config.toml
n_kv_head = 1
d_mlp = 2048
norm_place = "pre"
positions = "rope"
init = "normal"
init_std_qkv = 0.0276
decay_shape = "linear"
seq_len = 1024
Each number is 128 + 32 x the weight over its row's rms, rounded and kept within 0 to 255. Layers, rows and columns count from 0. Numbers have three digits each. The size before them is the row's rms in percent of the matrix's.

# layer 2 MLP down (transposed), 2048x512, rms 0.0594, rows 1666-1676, columns 384-511
097:140116175088098109131151117083123107099115146161167097135061169172088121089131121138081163129132114088158181102136164135153098140080133054100117150058081195192061192162140139127148138155157111099137082126119126136143099193122132141129102087156123121079183161193158171196145139145150096193098151094102106143142179135173140136093084105142140108129095164120149167070066093090096106080151
103:141138135155110190131113094137108155116109101124150132108138054104154095162104138077130191088133165137151086126180161126146125135172198085132229119143162225160126247069146190119114109152110149055143090186098158187092117109117112099153110125160101092122115176094104154116096142136091101112114132154132124136167134085103097091140113146126126093072117104117139133121099117136128133126136
095:122173155112154174086079125217108100181162101147106110051068076098125133086128138103121188162160100167127108158120117065125116117095102122078109121107096131166087136063122118175129108084196092169137063159125146123100069132095148104157182147083099123133090140124086139130134049103100129110132059122082145114112107132142106126150112150124157114143125166118133125176083142040063106144126
094:146157134172090149161117143112100107154165076129131095128140095147157147137116132105082109100110076065113097120131208105161162137171136187097211116123108147128121167184089165138120188195079133147137123140109077145145100174083178128125174107171111163113155158131149118128161154153130107136166157154143126114111098134104149137153065138140101121132114137112091094044154084122163170092127
106:087111125150145168155117127173199108170100149164093131136095166173118115067110117161171117127068118106094191140060153070157155096101121095137121082124142174122166157200129125101106090122108124078094100128165106152113095066127166150201106108175161104136124100139126147193157060118129107138200135152149147076128098187061177163164156082139131169109092141136155147130161113147101115143107
102:109096133141138110142078130118108137157122107132109151170152084138151174149086122104120171160123130131083126097124165128170129088169125113142141147127122096128095132052135124123135089149107115056148152072081123145167128151084123102149149100114069134186145111103179117154222113117195141154159140137122094202079138172138145101098063164089072090212099152124100098114116166122101108105127
103:113145187107165085119180142170081137177107131118138151092191103176225129165112102116107099115152162140137141132105133110114181100151135128104126143131109096155201071134151117156099097060121194121117124123119151118130156059126166114074144111134082154145114148102102085128084066141098135133145125102141108180118155154137132169153148118094090133192094112090138118176104116118130091133137
101:159135110160065087138111139089090117142108111139096147109165145141128150109110107085092087074137119155128119086096115214125166154153145201118126180141166127140196170106184212136120167110129032097131119103137151139149129079113107154123106075128125170144081134180190225124113156118143080117122086138068123117123101102071162129134112154154127123142090172104126155087120149020185169128160
099:100132136189111140136138153143141094167105082103140172139161180177105120171175087135117084077141169141122158130092171122124031114115186173095139092106149176124088118154176143084096076137142144105165109115162144137118110116122144165151145148196113116160168124136087137089130185107164093108140070197127121113085159120152158183110144193184116135142096142123178102099112096133186144126120
102:154104170125107090126142057129122174089148091127165103158166148126090105215140147160157090091173055115220110102095092148095116164178134126066142157192134141133091087126151166119103146147132089152119135182121123124140084154160121105103132127081109168163110135034131135127120157097131115083067137124121094133133143149205108172124096105163145080121100154198051185158127094102127138127119
101:125130117139165073155110104077088126133126120087135125104046164123114111035115165054138140145150174147126103102163163131125132088142151110137146097139116129144083128165170093172124117081153207108144142160198114143101115107112054174109135110141182176121099131071143099149150155097163158159116101132175150151161048131169074104114116122118112112134086119122138106146156140115136119100110
# layer 2 MLP up, 2048x512, rms 0.0672, rows 1667-1677, columns 384-511
102:084144142207179041114102151107083120081129144154118131122073147132210159145129107196108117047104111124144073120146083138093097130141143103149149078137110107120109129124198121134146159091113207147164159119143096085103128107145135152098147107132153120094124120064142158166144109121089083196174106173105099160126121057176156114057065115118137133133097184100158147150149166154152122158139
098:091163123182106106097121153162080101100136034118198109081147166171102164150088102201125143099156118071113114058117141157148098082140121182146105130154125080113046175124097121076114122111112142123163070206178118170110140137143093130123132125080150149177120151116134059060146166152128145078146142164161137098115162127149145131148144144132085112171146100078076120135101139115132163173177
106:155089162124144154126132124148104177087115096107107148140030175168123122110061136158096144166100148126137157158109051141148068110115107084164109124138154172140132143062167121114122082140162146091125139192103098097147083077125149155121126141105130144073080148092146113107129093125108195108055119140129126108184178152119170099117137152161116150124140069128111146169156207143064144155162
109:110161162094067132142184118110140070108114136073159113141078129131128139055114117135069135168194100149132167096150152156084124155126113058202059147099078113120134090095048150092078077106132141095130205129124160105137137168138183153114157123104124159078158155065109111083175136140149141103134120183162159125168099176155109153088113118148141116155127165119166134129155107119102073105132
098:137120139138151097125144154093095088086174165126163164152122075129164116158139102123152117134165142111116127066141162147226153143189110103058162117116132173104137117118129099113095122112124081133152189131096106027152128121128107110191078131091112142159123095130153089128081146080127146079154160154109115104060135106073164114153123139119136197141180140083110149118117119128164120140121
095:083084154141138153161185077133099106132137109094168099116100040145196153122138160114170130120137096123192115127140142145106137105138128117084120146136121178149139134140124218168093118090110138117110145160156176134115117120114129132118109063120102098126120173132116164142110128115104139136127132148126140148092157118148152170090083113123065192151110114102147108171120105179089089172138
099:144124115193112140118108044110178129123149137100073101095115125087151148150146139174147141118130109059174125115085182118119117139206038112121138122159109109121185111130088137128151124175156118145119130066166179142120174093089132148144155129105053105133180094115093082160115134122185104115148155121126128131105130118157139107126136189168162141161112153164065134109138152124154097134179
105:112118105108084079120138019092070179096127140145082121086148128113096177110141101164118120140057082083119067098136118159136170147111085107163103179093086132162110144113098082187133058114094091153068135109150101134141153081098184115078150097146174132117109158140175072138157186124107180108124089144130134125117130149067129148108159114167116093078160125135082101129100129143084134115142
090:127156150102162084110114076084048188130140141084081079103139117118140143050123150176135103127099136132179149114171121157163114191128131154149091180139204176146143086165121154196109139120141188123146112143110146130151095101116120171195164153123124053098119129115153149072152102150127108125095163074123159177111127130162150109070069107127131125116125144140134146087165114092148152081112
101:135144089102127166092150155120126163137105073063172162070084109158187133159142104117074134175152076071064083122100092133104115122154116139135099095105160138114140162138111174106148112113085066180154128072123112156127067138150166108162104079112061083128098164139162168155155191127143078156118172164224137120109116139110118064131181110059061078125175046093132079096070091141108166089188
095:114182160158064127153068130142103100089087137087121138115096106092096120134086172152128122132128114036056091174162143089151107152126122074116114108134148135174123135119125071157140168140098088121139089142100137164141124153086198082132139100081068143152135155112117139105196168109098112145090100078128152108092101083112117152128151166142132110111150172152120134103090060187092165161124